Part of a small language model's weights: vocabulary 32000.
Each number is 128 + 32 x the weight over its row's rms, rounded and kept within 0 to 255. Layers, rows and columns count from 0. Numbers have three digits each. The size before them is the row's rms in percent of the matrix's.

# layer 6 attention value, 512x512, rms 0.0725, rows 65-191, columns 128-159
079:099186095154080114165132179187102087124150137170099152078149169078140119187155151189126149166088
088:133120161152132126176125117158162135138112135154146166095109099143138118063077198123112097143159
080:134151149158087160077157160181116134106083129179100077137150142123124104091179171123203082184096
081:157139115153120129082117089145101136141120156127104165100129153119115144140141158195177161130100
079:109185104101122104120153130089138142133172196177163140087095143122157114133169143160165133163205
089:118116050140172143064135148115105099078166095110099118196164156166130131116121128130200096111140
091:098113098157100147143145087065110083174138114099186133122117095168126128106082099102143111154141
088:125157099138122070167124128121080156125125141175176084151113123109157111110071150097088193164131
081:133116080136150131187126127134093143129135044178136111094135122114139125101150105172097115099109
086:095138167135183111079116143127109117074125045120180090145104122084110106131112104115128102183125
089:096113158116179137135138200157092125117138093155109092197113166123125117135100142132123096204128
071:093125177144141135085139106145161131147108084100138105155103132140120111098135116053096139156163
083:185197100089114079196087156117121136138128126128144118078122133084098117133139135148135142134173
089:163144153165173101088136176145151144125078125072108124164102136155145135117152143071135126169188
091:114142059165135093139101090119065110154197162081172195162117135140111072135028205175125115151134
085:100123088156181125146144128166129086082112149127157154087099172137130104137135224202110105144153
087:130123146168123133148139094199152157130107147091115107063151132131080159124129122148114128147142
080:161125153118098150137094139125160101090132113126170124146144110106100128110104099081104110113142
085:064114139104125222110122033079168130107120124151119129133149142178070139117138139135101164042175
079:141118130127056150131124120152132117152159137147144130178163155143099082137105158171155100135155
086:137097167132130194188115164144137127162114115120151130122123091134136104123175146089130137073109
085:113137145138082106113127151134191156127078160086128119134121095112116143103106067077085123146172
080:173153081142120180133115154091085105099128115134118099127124195074139111145137210114134082199134
074:183207133135136158118098150104112106156146183184133167125106113113156098128186185165094141100177
066:139124135131037189182117165102095144126115087199163115177134080068101167132122135182111130070141
082:121102122150155121078145182135133157175070117158121107066082110124105151122137121094153145130127
074:084135118096141105101164071183121123090142109140061083083149154103123124140122173118136142198152
081:045139138124076165131129093211106156119154138057076142143205114182126206138105131136153151116088
082:163115175107087113150085087120147106107146144133155091132118111145171154139112143133088138112114
084:123155155144070195150066165184129133111107112189097095141160091055133104147191100136101172103112
084:052098105102119059096152103122124152117188160140189107103149085161152168146066131144100159098121
091:138127113083093127098080138102137151117154154136093122102108145142144122129153114114094092145089
086:087200150111127091079100108118155162075106139177156100191154169077135106122172120105134213127139
082:170117116106172087156143107144129124129177147123134121122131121120130156154172117149165130106131
075:138112185159146088099097144155132111137081164067129143137105183112156102126101103112129140165189
075:069167140153065127128111110109110102094168073223133120141180167121106113104143127167157178071139
085:227098065110081085178131162148095130167134139125098170131071134081105143117125136155176106172090
076:103101169134110158068145167255118188111137075125120081146140159118171099112090127116071119106154
078:105154137159108097140107146029126121112113101108129149036056102104103127116091132129134085113151
073:091132122128105139199115098114103084093185129094160158236181159188097163165134151146125114084121
074:174137096197140113108100179074161149109120134092149133052126100127091112111101162171146161069177
078:143122130111155170150125138109172158167147074115131130145148042140133121114159031155114144068117
082:110124098147165088175147110155113110207088103140110123065072143138105121101067153106094101233141
086:117123177132083128121137153165129150157118098044103148149150107151079157111074138097099130149086
085:123106175146142164105078127171132145139094090086155100213099097132101147158105154091138085158060
075:116142109113057088117104090192140158126122188146128138084115135149130119145177139151163134141127
082:158098085157085134140141157170114122204158110133137089145090075085109123146179120132138101119112
080:080155107143093098111099117172160138091127128162177127039164183093171166160152150183124138154097
075:094108162092128136121090149081113097138134121078127156241118091131154140122150031109116136121108
086:134089083148152147120099105060098095157125138119126139140108124148157062113108179156180072125164
088:103144183098152129143093146139143147158084092095111178161169147092114171082137145127056181135108
083:089140168139074106109117062108142115165128122086124134116134128148123136119131116138159136105073
084:157143122127197111121109139128110071156133100060103135119109178151092120109126133145125100130166
084:122122093145136038148114113094122092171112186110156178175148111149133135113091068091148168146082
084:120138152124152088104168097146158152115126110178119182103149156110119129146131114189071196140209
084:122124116085118088127140161119117157182110115108083113136141111166129113085132112127151110178130
085:186132127123105110110108133123090127223127123021109171075134126125127118105089147115137073159101
088:146081068151117130181082132091161130182086114208104065092140141127133153095095166139108118143178
083:134123195155099189125110167137161147158116151130143130196149115083116164131127158084134104135172
088:112101107103184196144106068069138105103080173088144130214134168150119137100129158143109106093135
086:132124186138109080091143065160116119176081148107147092121100094161155141119121110124144128178090
075:102113181121161063116149217164115120123109145188132094080108089117125088141118160129092146160146
081:151108080158038172127118156153092124034150155128159116099139117117152144133176176161147151081127
095:241052096136125090104128130139110124141177163088125182162118124128095124091143101112135103186124
096:130102103102118103145146152060146148213148147190118148104124145131153114131138173109160145197111
102:157101156130105070141131147174108119064141205083125191202069121125160085139134165131170159146117
090:140124115134104116156120182190133137165130129145122099106124133078154115151172150105133117166148
092:147127069120126089115118125157149093059082154134138152165184130168117140141122109112089060181142
089:141073140096136083154144106144148079113119139107158083104100121154131146145202108156156143171148
088:060114156134168117149139106180123139164173126075103167106134159136142165099000042145131118166045
093:121174075125089152163125143167129135147147128141091057130131120098115072129183101130162091130177
092:132169086124136116086154121126108132155126142175110207074153161094144110151125142107116108190065
095:119105109146108116105100080174109204190133186187119136084125137121114112109165061119123143079109
087:145149131118049147135117125157127155218111076152136103116123132142136153110124042077119094122110
086:168127134102164096158135083076148089165108162212104150158140152199145118121150150110110177145139
095:123201123144080129107131151084153150052182087087154157088107144184131169125211057146102106164146
092:030175164141120096105144163155141133169056148085172130135143161175093097169069124145072129110124
093:193122101154105128164153124120131129160115092106082133148122199169116114122115130151166202151099
092:134110190095123105148135134099114130200105090177101156119112143121145136117118126080129100065149
089:154128147126124138159112095118106150107194101097103141063134063137160148129103130151162166067088
092:134158170132125065144169181101104121172145119160123132120122146132160103119101111145148123124117
087:122124165146159141122150109122095144155113139107073118118127153138057139128029168105136105124102
084:123117137142096150154123109040158138179125143129123091140118165158120142140210157137110108101150
093:045127143109184112097132077098107127109090154177152131075116095163130111162161185136128105109201
092:122155177102190121149118134095103136064103091088125131161136141205085165107087118138129134158120
093:100057186134148096117110172123167080180024194186121115137141124091157065133114138137165113116130
086:125140163140102235175107109151132115088147143150082125117161136181086149154152157115139111124093
095:158080098090155098155130134174110120163158150109088168166140133186162138084154127086134182165135
090:131123134143148163147132139178105097159125131115071103162157090150122140158103105156160089189117
093:159070113118133154132092152106137153163107164154149078155129124121100173121092140105122104159096
095:171105138141099164126132123106155156158204162067167149163127100144105114142107130123188102183163
093:102108111163187135098139093117101091165094140165049095122106224155089082099153119116129108125118
087:164097051106171078129135117169202132144176111131076109078129094049135177114112032097114088152115
091:141129136138084128141129106163115080148168173051088067147119068098128110182102090181137133145142
091:149125116077147114198153143223120091214138173108161113154162101132145107146124095126109148052070
089:106180171111100118119144127086115092065143134085137118111084068107153115125162113162170128151157
095:111105132128146191160125125085081120171128158222159047103178213143108134161144157190128153135157
097:096156110172106156086102128148145158146177151181116161179160154194119126107152103131158063138090
094:186115167124150066099134154129156124086136077150093183075117140113133134113218183096131107078181
090:106143144122132116128124080064132168062186172136135141143134150114092146090174080092093081174078
093:188114110136209164113107115119128172124235139242075136153131152153027122146117155112153161130146
086:182112136139108123119142104157095145132107118102135153141127091122140137092103101118121114139140
092:138096144121177149133120120129147113153072156154170052146146176189169135114049092143135127117073
089:185139142131157135131139140142141128138113141155110114151135138181150111165068109111106072120101
084:133117103113104146089125103165115130098140161093159102109148077136134126050196186145186100202198
094:052109170144108110094142159125143089093137155158100145094103118123179135104140104115195042177055
085:163082162125130143065127128126162127173169089115158124161149184072159099108114131124188106150176
091:106168149138084136148107139135122162103162099154122129087163182169116191112110171154176065130115
091:094107089177140099130126146140101132163066098094113062119126123236105089152104140145108197135157
086:120108138131120096141076176137130141080096110131159079212156110123138170120146066125129203079109
085:101141142120079176147108112047165093129136150097131110184119057147124140112108178121137129071095
088:152160093132203116076141123133078087103062169229143116145142175189133073152148177130152143152119
091:144113081147142074120140186055152138159149079112098153167154194120129179173088105105121138141146
088:101164087126152065139110165163178145131126127091132135178131135109102142155068141102095233115142
093:117046100103058102127140093059154147088115150105106116079118150144106146013174133122137109125139
094:116132061125095034142163136155135172144058082160116104109139101181144114130161108146099126161117
100:158093147160166082072114119208111129156091075154169193088116125111092118102154082128114128140122
092:143202109128137160111123095101108127123172123113142115160121157088130136146115154176153160153083
094:083162107144089073134126142186123116140028126076124040135161120112129148148051075152141093125135
092:114133153111102117124155128146133098153096195088103150131106153122121070112031094144074133088133
089:096158187120107193166119098123103148046128169143152081141127077153174146113116123127097104171091
095:132165114129181100111127138174114100183089189184118156140143164085193105126162093145131078132090
093:126097157130138128116116114162139121068153156108136191106127103125134077140160103146176139103123
090:123142139152120126114128121132110098146208075155149125153071127090140128186087084127068101200177
094:185114183118086148153118115170131103164135194075081139103125073132165074121140084187088134237105
098:095132128152137155122120170150115166075104161111140158091084129102108181097099109153108155081140
089:149136117170095120058160177116140141179136154137092139149098126204152127097109136145116077186117
# layer 6 attention output (transposed), 512x512, rms 0.0742, rows 65-191, columns 128-159
084:122112129130105154142122139120138147198125124129131129183099103136142101135181130130134142107102
093:131114155119086101173136099066134146031056107112154177162070133106072153103119085189119093161155
089:079137163099096135143130126070128123105164154141146065149164140205148176146080097096104147159150
088:076129156116106098155187169118135106118148111131125102045174119193153143103140137093125110142148
088:079149113128124123140136109140138167137127130167110153131139143105121110146232121140142132132142
093:096117106143124137069157192175120092203129121132174085146180130141105098160184145140113173100126
097:133129085142097077119109074126076082116119120126139149129085141116152128145061120172129109115122
091:128163102183099135194128099197097113207174096180107083162132136092189122154070202088112132125117
080:160087084133092154111135144130106174124091120137136129145130153087105107153092158090108164110101
092:124145156138078136134120118147124128222073185115092113199138108087146119087163103193153140123137
087:115140160105172150175087091100155113163224176152122100191119102144140111151156129160116112181119
076:097153105140160156133139113127137075129185140128117069125123127178111121130095104120137136145151
086:146142150159123132152133152136161167091066124154129155110091162102117122089149144094159139121114
084:092173150135165132147136132136153095140159143125130101119134115165143136117135119132128126147118
099:096135130126101159146091158104109110062139138142085140117058137214128140111196197184149063146151
085:107137134099097074148139087093131074112103166162193119146142129091121101138151113169120116128137
089:142116136087112091115125115127149055149114132133125130125111141122047124176107082156126129128119
092:122126084128105116138108072093145139122069102102150155196107183109171175139132148112140133112104
089:104126104132169151083165107138137104029124087121116122092139129154079142095168100124164116086193
079:124092129088127152111126118131146141122128112134117140153108154193113144132122139129113117119170
089:137144133200124189097134105099163161122116107124136112167120126131108086111152146103139162134114
088:131161144153129125095122104156181111128118150102160079043128170172146202106050154046124165137116
084:088135092151121121211137096114102116148178143199116114143164146097113090200171158158170135148082
085:062188091110135143129138157065136149128139110150142109130165135118126093161201112094132171097129
075:155102057153092134118154138109108144126095071133086135121107195111140127129061191058168176102121
084:094124162159163094204078076197098136113139182125100149118133085106228150124163145151108086150064
079:129105125142114093144108117170157127188136141111127093081155130138150137139186101093149137171062
086:131117115114121111132182108145109117151112166100141106163103141194095183078117132168149069182171
096:137132086125106136105132092147153139185157085130057173098127132124138124163043180105106118117169
087:156152149154107171130126144152123214161096134157137121147143138123119180077106153083101110107091
092:165133079131087093125103120203125125180136144143111174161097094160090126139100098147152157179133
098:090148109140163135151106083097134135111123153096124113140128174135087201138149154133170113176142
089:109156078115163123118089130147146109090111154142100101115138153101118107139217181033129167107093
095:152150116098117097152136131117138114169124054079118139133119133152118139159222076074142139135124
077:098202173161161093168132085130140073103158133124166074110114149149137130090115112125153115157135
082:097160082158109148110144104082092113127162142122108112183099153062109077173141145139164154102139
088:098112182100127108212139119052125109100119163102095140128112115179157181101137081175096082149133
082:141109138103131163062135123173153120143139143092157144096146107139155136123056164128127146145138
084:150151114170129101165130112109130139150129117151155100111108159083142133114124095112160150083138
079:149089098111109134086137163054134092086084073117137112084103139144063123115119138125118119085166
077:117172145160158123162162120172092126123163171156093112113141121144109115103180130137155143107118
085:157123113066138118118083184143202174059142144116134148130083130161081145161106118106110142135130
085:111153161128137104163130128143149084142196133146166101130174127123149113122065105123101118142098
089:168069183077091098148090110167148134119099129092127182153069143145162136116127138180124098147112
095:116102148110169120125154131172120075172141080152124122148135146151128105104086128112129114120103
083:117183106149149092123209131111154061136149139103137084123165111174127144109147116083132110145175
088:110147122119148129152140150169139158121124094102097125117196099184145155125077150093120101107044
090:177169112128054122117159129147165146195109128143140082129164098146057117134131188077116171104073
080:115165132096128165107125187152150161166143100103149085098147134139112112120056156125120165127099
086:094166131119127108151118126090072119107203140144138110172119184116135103154188114166120127116091
087:184143157077149144138118167146153174132104119133143144157118139096102099087025147095121147113075
088:181102117109092099085135136137144089131120124111135161116109164171158175081088130100141133127128
090:137126179173190173171085169133152083122092159137150092213134128135140099053214115130125112135090
090:171077121118072106161094151135116123168061130140179130168074178113153074091092118120076156123073
084:173149161074087126070127088138112139136121118132156181157132085088140125133074124174123157119152
088:128085157089166097115128129155172142134160187107124179106118134126238135135149107148107141159098
095:121096176091195084143136169163138109108113100108113137072134126149140143083158120164122088114122
091:161072131109138095154130121131111157081095114168140181134168149075111137137069108147107144123083
089:125122125145085216099137141123158180154184105131118113127135151148082124132053163110172151122115
097:159131125156100095158149157107142138044123097080159130156151125111119090112136099146125130093143
092:139121155126100069159131104111106094102162138124106125065109129118169114128063103128138127160144
077:144141172178116123099130090167093132124163135120134120165113125100178122149132104109159130122153
081:148162064182052138139169135166098123167112105150134136108114104132141176133121180072135103144119
101:050107125126118114152101128096174119090085107141160165100148126173098116106065157132133189129016
099:156167155201108161146118139153131103151182179214163101115141183149115125108102199202113150118125
111:132148161163116169147177095128098128126143199135144101188155131133156219069186150140109161066103
099:081126153159129137087119111124082144147138063136135106179112149193092042103097144171136145171122
095:081111130129141119153141112051127143083122109141121110160135081129145162007162117099130156141158
096:121116128100126085120164134108131144093103105163127139151067069134156152068096226120198136100116
089:148134099124131054154077143133112138091099081119128148113164117079045154123142128078162082156138
095:127106150091108138108180149167130125160109179110168139133119173150111093151089063149104177131113
098:099120142106161115130127170056119150170133099142109085137111124136139116054129126128143136183157
098:136121107122164160148131122084141124119071141107140170116124112143131124138197118078141126113139
092:049110136122149148094113121138146096107124059138119134156119118203069084161119168157139134115092
097:206169146168094165059160093146114151108131124201140103114085118087129122192137112121112139194128
105:173117127128109160111100129147109114098101104187087082172133180136114178169132103099130153083048
100:182148077157159096137153175078131098166167191123104110104166102121127167101146138108173093125201
098:142115156145148114180122116118165133102112058127143088141097157203192065144077143136131120100115
105:148130122140088143089130119198116102175105237143155083137103195110097126173215132068085134099075
096:111127131086121151073133150154106113148094086153110118090076152125096103138086099097096125079128
101:167129122145076181079121106173151105204108116136136101103097146152122107169116155147157173153099
092:105106107104170171103094159150202073135146122114159116148063129160106151199102119124079088135143
089:155130123123103113108133115109104140083113150162148115147146166102130132103147149162130090069205
102:138146130141131161141129106129132127198120161132122111061159159141171189120126121106150119166145
099:125105110133127154134203131098122137161150159204110116146140125107157150105133160117131113069135
097:153132120154113140141101105123118169156115139107139134127100152138139162075207157108141109172117
097:133128112112114088103139099089110123112101084108158112171107140153154108105154106135171101136084
101:120146119157130151150054121135135116109104158157131131131080123112124085092150183107146120111036
094:127119145127112134080147138081129144170063072145162112124088121116108057105177206113164114109097
098:067133112166079129157066117121122128099148128124144137167114124106111130109144175156121113124179
101:137118119090133119124125176072138152182105158121097095073096132141121150089184128178154135124160
097:160149145143142100152132048109142135077143159123188172175151177125187133099142117108139129072140
096:111123144099115118136146109107142153127145139135112148111131032070089126151091160111118124186174
098:175141146104155144177131129120165158176096093136120154125089090098144105098151080117138150159168
100:151108131103075109109153133119102131122110139182121110101128115125093145130086137139101184107117
092:113104123115134166095119170144136188122125091173089092112127164121094147151116156114128101154148
100:118159145096114099114134096152137136127129043141143116156086219210135110138058160127150142105132
101:128103113156181111100101077071144070103127121126128158079119098077165095115142151162138174140109
098:143103130152156161110114147123153138135118165209131160145137154088126213130144102126112187096123
100:107103106131168148094075149120083094139112153140100101081174119091137103123085101097098086194156
096:163148147141106095141164105097143121146125152094169222121093107111200108091151100185129161079125
094:080129107094217136118110172143153125179137124051101115095106104164080071110099128133122085165132
098:141135121151096103161077128132096074126146155101115133103119109091101109067134183122183094074135
096:113113127078127127036097148139098122107034064119128085105073197147079134138168161120143155139118
091:071118141112152184109076131117138157129178113130133084124129099164114132104116127164059147165096
102:112159125166096193101097116149126123108144137164093086116157128153083174134150138153140132193087
094:125158108101170086123139143159077147125176173133181083141141136149102099093092153170120114129112
100:130121129121121145084093149164144121122149086148102068110091141186127077158077079167130147176118
099:128155141141171076150165146114136102168186120116146126140116123141161066083106148109099093086176
091:154148138163118130192173101077139114126118131079096215153188078099172129105145126089164146079166
087:105141160159169110149153130126145112107198143130121139156136075082119092133149172144127113080210
096:162103124120129120096130127102145141117128105162193133095109134151130171059117115089095140125143
096:166147177151104081138152138129126085152164110177174157190097113100128158153093145125121131103130
095:167136102140127099167155091111133108142162140132129165147112157125165166122089103113114139167200
099:096142096145140159149114091104124119090189162114125109159141075139108106142117164184091113137160
104:135125115122107180097197148134134132159140111154131074131160087192158086145067081141100116129165
103:162125105106109079139141115158170113161162136178178131106131084141179103100091113067181132149078
099:160103151169128133147116135124118193078110119094094144153144162053091124150177116131112120083164
099:162110164139094120132140088092183110180170067133109126116103108132128090117128146091154151128111
084:114102092136169095126065119156141115187116137092129122119103157121102092141116104111140133135076
094:078094082144161150101137153143109081091148109119117106109148199127119118119143092130110149095129
101:150105150170151127101122082077131150104117094145150133145115138124162136059180135109156159167202
093:124109094091126118140133165116112123136087132085098143085119100105102142105154111103146133159109
098:109139177116088104110178110197170132114149098082138120125145074098126114175102102124179179174164
099:092130117127088145094153099133108196128095114148127062104139160132080044053129107155149150178120
108:091139129132100156117110139109166090146155130081107181136158155148123142176104103155137125102126
096:087140114109144177096057071132137145126142144110138059127093178148120113114157127104070111151134
# layer 6 attention query, 512x512, rms 0.0821, rows 128-206, columns 128-159
175:157146085086199154081148058123159133107147118118092098104049165099136085121120089103146164107104
145:100167144146117194148165145152133111140126169163152126133144109084156155097118130104081116149185
094:128100110177087101142069147126165118127075081058150107127155130178138116092105122136067173153125
101:154190142117097132179044111138108139143134147130130123131115170064130082160065127131109120119075
100:128098157069173119113176196176048076096128120151106110098151115086147151107137149133118072127103
096:169106161093154172078177121137090142110166134206171121081126075131112146076125173134141108090156
100:106086162120115129086140139106142137160162084136134142145138096118155155080161132149111121123160
096:126185079184150163096055108093129148147136145101097144125140168137157146137171129096142186148140
098:097100079223180137139115091117119113130073133094116100117102165162109089136137135130130125138137
093:174156075136120104131125106085148079131136124150181111127102088133128110068144141125073125135087
096:144120168072068148161144103171137190118112130124145161107079086084150094129124131051109100124122
101:173121149178172106124140132122146079150129164095139111141090104155138139101101065129127112152152
101:123098180054094152116139105180099240201118106159123125074157144194151124143103148155105178124115
098:193175140118167065129146061133124080096155141160096141126153159076105160115145152092228104118123
103:162152067143091125150130112126129083122131152132131157120172154105167106132150159139155074136142
096:082103094035139109069127149154111050118149148142090130107142112112152153192170132123133087147156
155:192142129095136163044107072114177120097104137123076131105043136082152095117134109129135145134126
093:112158149144180097046108069105163123149117110089173192095117147109119117090184126129104154093142
101:142036141182097119062132126081184154113131043106118138122118090153181124123135127141113166129111
098:140066113230130110096027109083178142127141128098159128087112171148157076115147127145096208058126
093:162176146123098110182165141157071157131103128161102136121133105096131173147130112077207105132104
095:110173136114085136191200116121109121112124115162168156139146109087124160132070083115144102193149
095:144098155080097133130200167129135145146137099103120171082102115109142198132088102127133134156118
093:161095161047113121087132160150135124139137132117108160118143085124145177104104145117116159122114
095:144197132163136155124088117101104094113162143122107128130133177139104159192128142146138165131116
099:089118142149108175121127138152136140179121117144114152187183129170122145143130149174095109171156
096:101098132192130146139079117102159070138047120094117097133100111135105099089139107143090130142151
096:122152154203088148138170192151103133137211118124116155144179091129137135102137159141159152158185
096:130120159102129162115123129142167134148074115136116110121116148186164167183091132121047149110153
096:210150120010093141063127129117162192113109131127108099131136155123142130131141135066123194160157
100:070135129141123108184117096162070053123174098142180125112103120142113169088139154144150159015112
097:104119049117142044151107081117087137095160157197105127110157202162072167154123176171136148139098
093:194197126119114035130114099127096077112176144142142158126189106104127121146126143118144132148107
102:165144071163121123148137109123134139137151144168162143084091103108117102137146137100171145113110
100:159174090160191069153138104091111119155150163126112101208122184116148158095105136132139151115167
098:150155158084172120167115107155160051097154132116084118083145088140164193144171147180135107192098
093:181179203162095111144087112141088090136170163105173137188139095135159131057185136189131145158129
099:074125096109151152169117096137150123112137137189081136099078116218136129119092167195070086104115
103:145065124107158126129102182131112083122101106060112122115169130173163141133175118053128099136102
091:145174141203126150123151124121100065130169120128134172148136124136109169118095160197113134102148
098:100096164103157170129146113149155215137097139082161118111092101112155107160138127094077177107153
098:097158105094140045136115107157096047071185122140155113159162136103138133103133150152162061164138
092:111086116066122123098151157102205171142072163090088134177098167139118130167072095112134079161166
101:166187126088142095105064151112146027111160175097138165118157075132160129100255103155184074108097
089:105153037053141131140113181119168151136090101079114127105077162135140112157076053118104144112132
100:110172172076123111091143091115121179133166156123053126155106102099146156110177106146175137143126
095:128148102177111121190111072097116142111100155114135118150124130102166112105167124146155091154097
094:206187183206119081065166083141134099147138113153168210170157082091177111084155106149088154133148
099:205144121073115084080162087151137093136124122153129169161168097087170122158175138126079082163101
104:073118085102126139199143218093131140103152104104094149106133146087123124117150121060154125113121
099:132206121112074091195144092189122049072223114110134171133112171196119157109118158145107064092107
087:129197132226074113130193146156114078107161141150143170141179076068154182143159184180118122106165
096:097048099008174106107106123127191155132059113099064086093074156155134125123113085065103139135112
101:100110168032088138139173162133136080120095100089110087157109084117165142174103093143088138136102
100:053073155157128173170111123081118173128087090106166123136122145132138090125178128141085167193092
112:135166141131091099144087076144061124116154127112119126106096189144163083077108131179115109118089
091:121214146171142164114126117143132125108137122163157125154107112088079133106209177183220139132126
105:093153177136079170102133090126109047122118124079202140156100149129148127149102117173112114179132
087:179162136161121092121181107103115131127174093148100167129183093116120170109126153117185091151157
092:133190138211119081144159066160092122110111119154109145119195142103130169128082160179207088133119
098:115128123078131076115140117136098075125120126160127141122115150123098115162107117079085102121157
100:148089132120104140085142153107150141151120109153170126163140111110154107152122118114063123098183
098:159238181235124147182124075113164128084126121173094149143129126071117154156129157138170083170116
089:139224150173072153163147128143095089119212119179176098143137099109117126122182165194161151156101
098:176143113110147153118132122110144142185119182128107156106080070168122098136160076124146124136097
101:129086190084103124146125092131158124159122118141133145137148194048123133112162158132132166104080
099:071133120080159148108119078154134175118103163124130115209088139135091140132157148093139104126102
098:160098158184082101201148155111103035108132173110104132088118127120188104113088105136083125142164
096:150184106099138175135105056111120217147148124174122114104105097126095120049177156075132151216101
093:148179137132077155119180096118090122084113144145123118100105164134090101094184169084101153174097
093:152149099219134137118133159122105143106137123135113096124148165097090098130181150162145165139080
096:167112104037108092050146168144180140149075135154148119139121144155123149176119157107119074173112
095:155128065191104121161125101095022091114100189146127123081112146070079123096138157149138120141113
098:211145131088104124138120121103187158093051109127136163131114115125164146113139147125075117124085
103:135096104222154150099147163125061050114145145112104140118175113095063125116113124187133132120182
093:104140056093065147065183128099146102156085153111109160147073112093186145139142110098103142166168
103:168122081070158118072111190126112188133078101107147111092170138093121158107177171068118128121105
103:164078128103123103079141127162096085152136139077110162116083114109115115154182105103158178177074
099:140118046057123184132112108141181161132057125111117105149077165145193134123106119111088132132126
# layer 6 attention key, 512x512, rms 0.081, rows 128-205, columns 128-159
125:122073117178163113150149110150113153104116119106155115124128101160094157114086124104159140155075
126:122059206134156084143111140141172175130176082093142121130110141144140117144106135182152107129053
123:130112050106184128105146122130162108092119114186198111148127183150162122115138119094176151138173
095:116182058151143122190130135172083135149084142161139175113119120095151123087134138200154205133133
095:180162205136112161074191160105128212142125105114144112129116193123127122153152142106164125151079
096:175199155156085133108176165129115192147154116131118163126143187127122095124141145102181132129078
091:113177184075116130136175167119151142107079157129118126126104146095120128138126199162147154181129
114:074103166072110146116138115108088128106094110105100098167110117086101155138102106115066093143161
085:042050107088138106149107113094124079096130096129140103138106147134128142122104097087061121133151
085:219077128107106133158131119121181127135150097084119076152137153187093091143102098117060162130055
109:175082116076110182106187122153116095109155090114143078104132153160140121106165144058146101138103
075:123098199129131125169070143115088192127154107141133113165111106100079192148063069120120142134087
100:125104087191118139087118118107137075137120083115130113143152119201116130045172121122094175166135
106:117133102139142170135191148165075099145100098133138126088121180157117145174112133136164093110107
103:090137113154116109148137129104046150064189137129124100114159134149128168174128108114132107089106
099:130112068120137091101159136126159139100117095145114132101093124170202060070139118059099128135156
117:092104142126102064103113132137112130105103135085122112126122095101127093143077177198097144107155
115:117111085150059092173106131142120103113116119129126123113139125072058115104087133176129174157109
103:112075062150102164134087141160110058148128124171097086201126028101103121099140115100073126122173
093:049086091127082167130115110095132049153110124160118130155171073106109142160118099134101115134200
090:153187144154109133121146140150117175131136167155145127127085124090081116121125165190166167099119
099:176163143164152173173137136157095148167130110116115144100122139152125074087115163184117138100121
085:134174106164165167148144117179092164091153148150155133136071097115096130137156108131155154071099
085:132184141178109179105165130172070133111128136156130123142128117078116172117167149136201174096099
104:070116120191133086169140115125079070079086113082130108174105113109082168136111160169072135091101
095:149095172103131101127129144130073126079094158144095077121081060092122148138097157141139165089125
088:030075092074149075144096142136123087064113168142149101136127089150122120115110041117079091121142
095:146166119154112156128139172125114141118140136160105138106123100100163148177127136118131101147145
100:118167127164117122133069126110088123089136153106093118085096085103075151113140102145119120131119
101:131086113121179069147162172105178146113161112120143066094144151189122103065113170098156132178134
105:126139148132166140102097079135188079108147125152148146153130127130167162147159119086167092125130
101:091149142126109090098077104177061160064153124121123156146121129120132134122124133139159102129124
111:094068099130118150118166162142118140137090065142094159125060183159085120168100131156130117108124
101:155105137125178126118135126137157180106125115090118116088087112117075174122113150137138119152108
098:090125137164171046131149061112134190138133152098063096081189126136176126131119131108114150155159
102:134125101065120113175140124159106158134130130117104100137182133165126176121172128165095182089189
105:102087129134117131134132107084128096124142097113109139176093111131107134169118150175082127116158
102:136082151110169185142098120128132068114138090098142172144159153187119145098112131096161126100126
105:155052076088143099104140106110116139086152142149124121122121124093176111108123101063134101126138
096:081099099140156179070210096091152105162047117084120125113123172151172159135083129078123151136141
103:157177026155134068155119100148110157099149192149148088095097051105155064094131149135123163109084
107:149106145114127116118127128149091167107130172161101089130132162145104140160122135166083150079121
104:136169120151107087144076161131138190116156206152110124123150094101129111120160108171092124149132
105:070144130040146070143154160057175159093138143164100179127094127182175135101131113128122146164116
110:142131126119156042166108167093161143156086127149117132121108102131115102177149126173141126151112
099:140163144132195063153154203113098121162112150104078095148158067155121117134140148130116172105172
092:130118165125122092147099150112140125057214117131157134149119103104152107194125101137163096139125
087:088101137116147101104181112122120063173054092128120110066092137125124138077144132143101116162150
101:131152167093119097111125081170126113126136190185118141070132189099131117058144186128085132130105
100:187129109065184126167124138066218127093150144156098126162148177196127087162145106148173104125117
124:124167072150141086164132130139152069144146119157135141145107190153176118150122137122150180106120
084:135115066115164093083201103136138071093090140120078110098123156117175104091150130095106130132166
089:112141162142081167142079159139142141156137111142142149161131131123097150165117111137138124130101
099:129116119109111118198132137096156100122098132137068121109071149208147116164132159178102198148118
105:117078123109079157118135118107145139065137108088126103086106088155109128038141088111107161119128
105:100132175235101134203098153093114158173132103086139153088074114201114137186113131177119146118112
096:146128088129134121128160128112084123103095134083133061150149159152104145140126139101111173074133
101:092126178135156110158134178123148078166124115167176119127088073113086127160072146154096073138133
106:108073101100162198077216122120114127151099102117107088112149189119134142135115117067150130152128
090:147108099164151170103191120155110132149082088082088099094163201099156162110150109085115147152121
096:168132137081146147105100097122156148123182167152122161123127107171131075162113104109132138134104
102:119177246097091132105127090124075097111093103120162137144119102102126128132116155162120112090233
103:111137115108181154140185174161117199106082117119082082099132127159101113143135087126099102098104
091:126088083114169106140158147125118103086119136117078103137152162137101111119102159162100171094147
097:159122179170165155130128161128154128132077110096088082152165131112183122153149113152141151138146
096:130183146082190167062113146132147180089192147150151141146092050120138177126170128005068097121147
098:117124110107153105101142232152112156118072138073072100085174146150128112119141181168093146088083
090:100138127191169135133157096139120121118135144123162134129097145177141104118153094070155151144103
096:089088130130127073119129073173092146164201122162164148147155063123111106144119105076146096064185
089:153099121128125127131111124125125130124162139161144125142151091124119098136102111102154125171130
090:044104113133146079153127070132122156163083094131152150081192145134177131117084108136158135114156
081:142219102151107121147156160133123123094121106113109093135099140136146119153124125133148147137135
096:092127088151158128101102104101127084128102077090125102123131179131179097095116138068120123142129
084:144155113195104111125103116131126159148094122147111100098151111083197123081163148088147135154170
098:144125107041180148139108169110159143118166134162136123163094139129115082129096097118095136100109
096:120128142134177103085147103157120107123113137118116128130148141074190106137168122055102155137141
102:150127145106126145104105083119095182157177131072110078103202177106065160139125135105158145169126
102:130165142101160156114190093139107098142116152165070132133107156099167153144143132101146125125109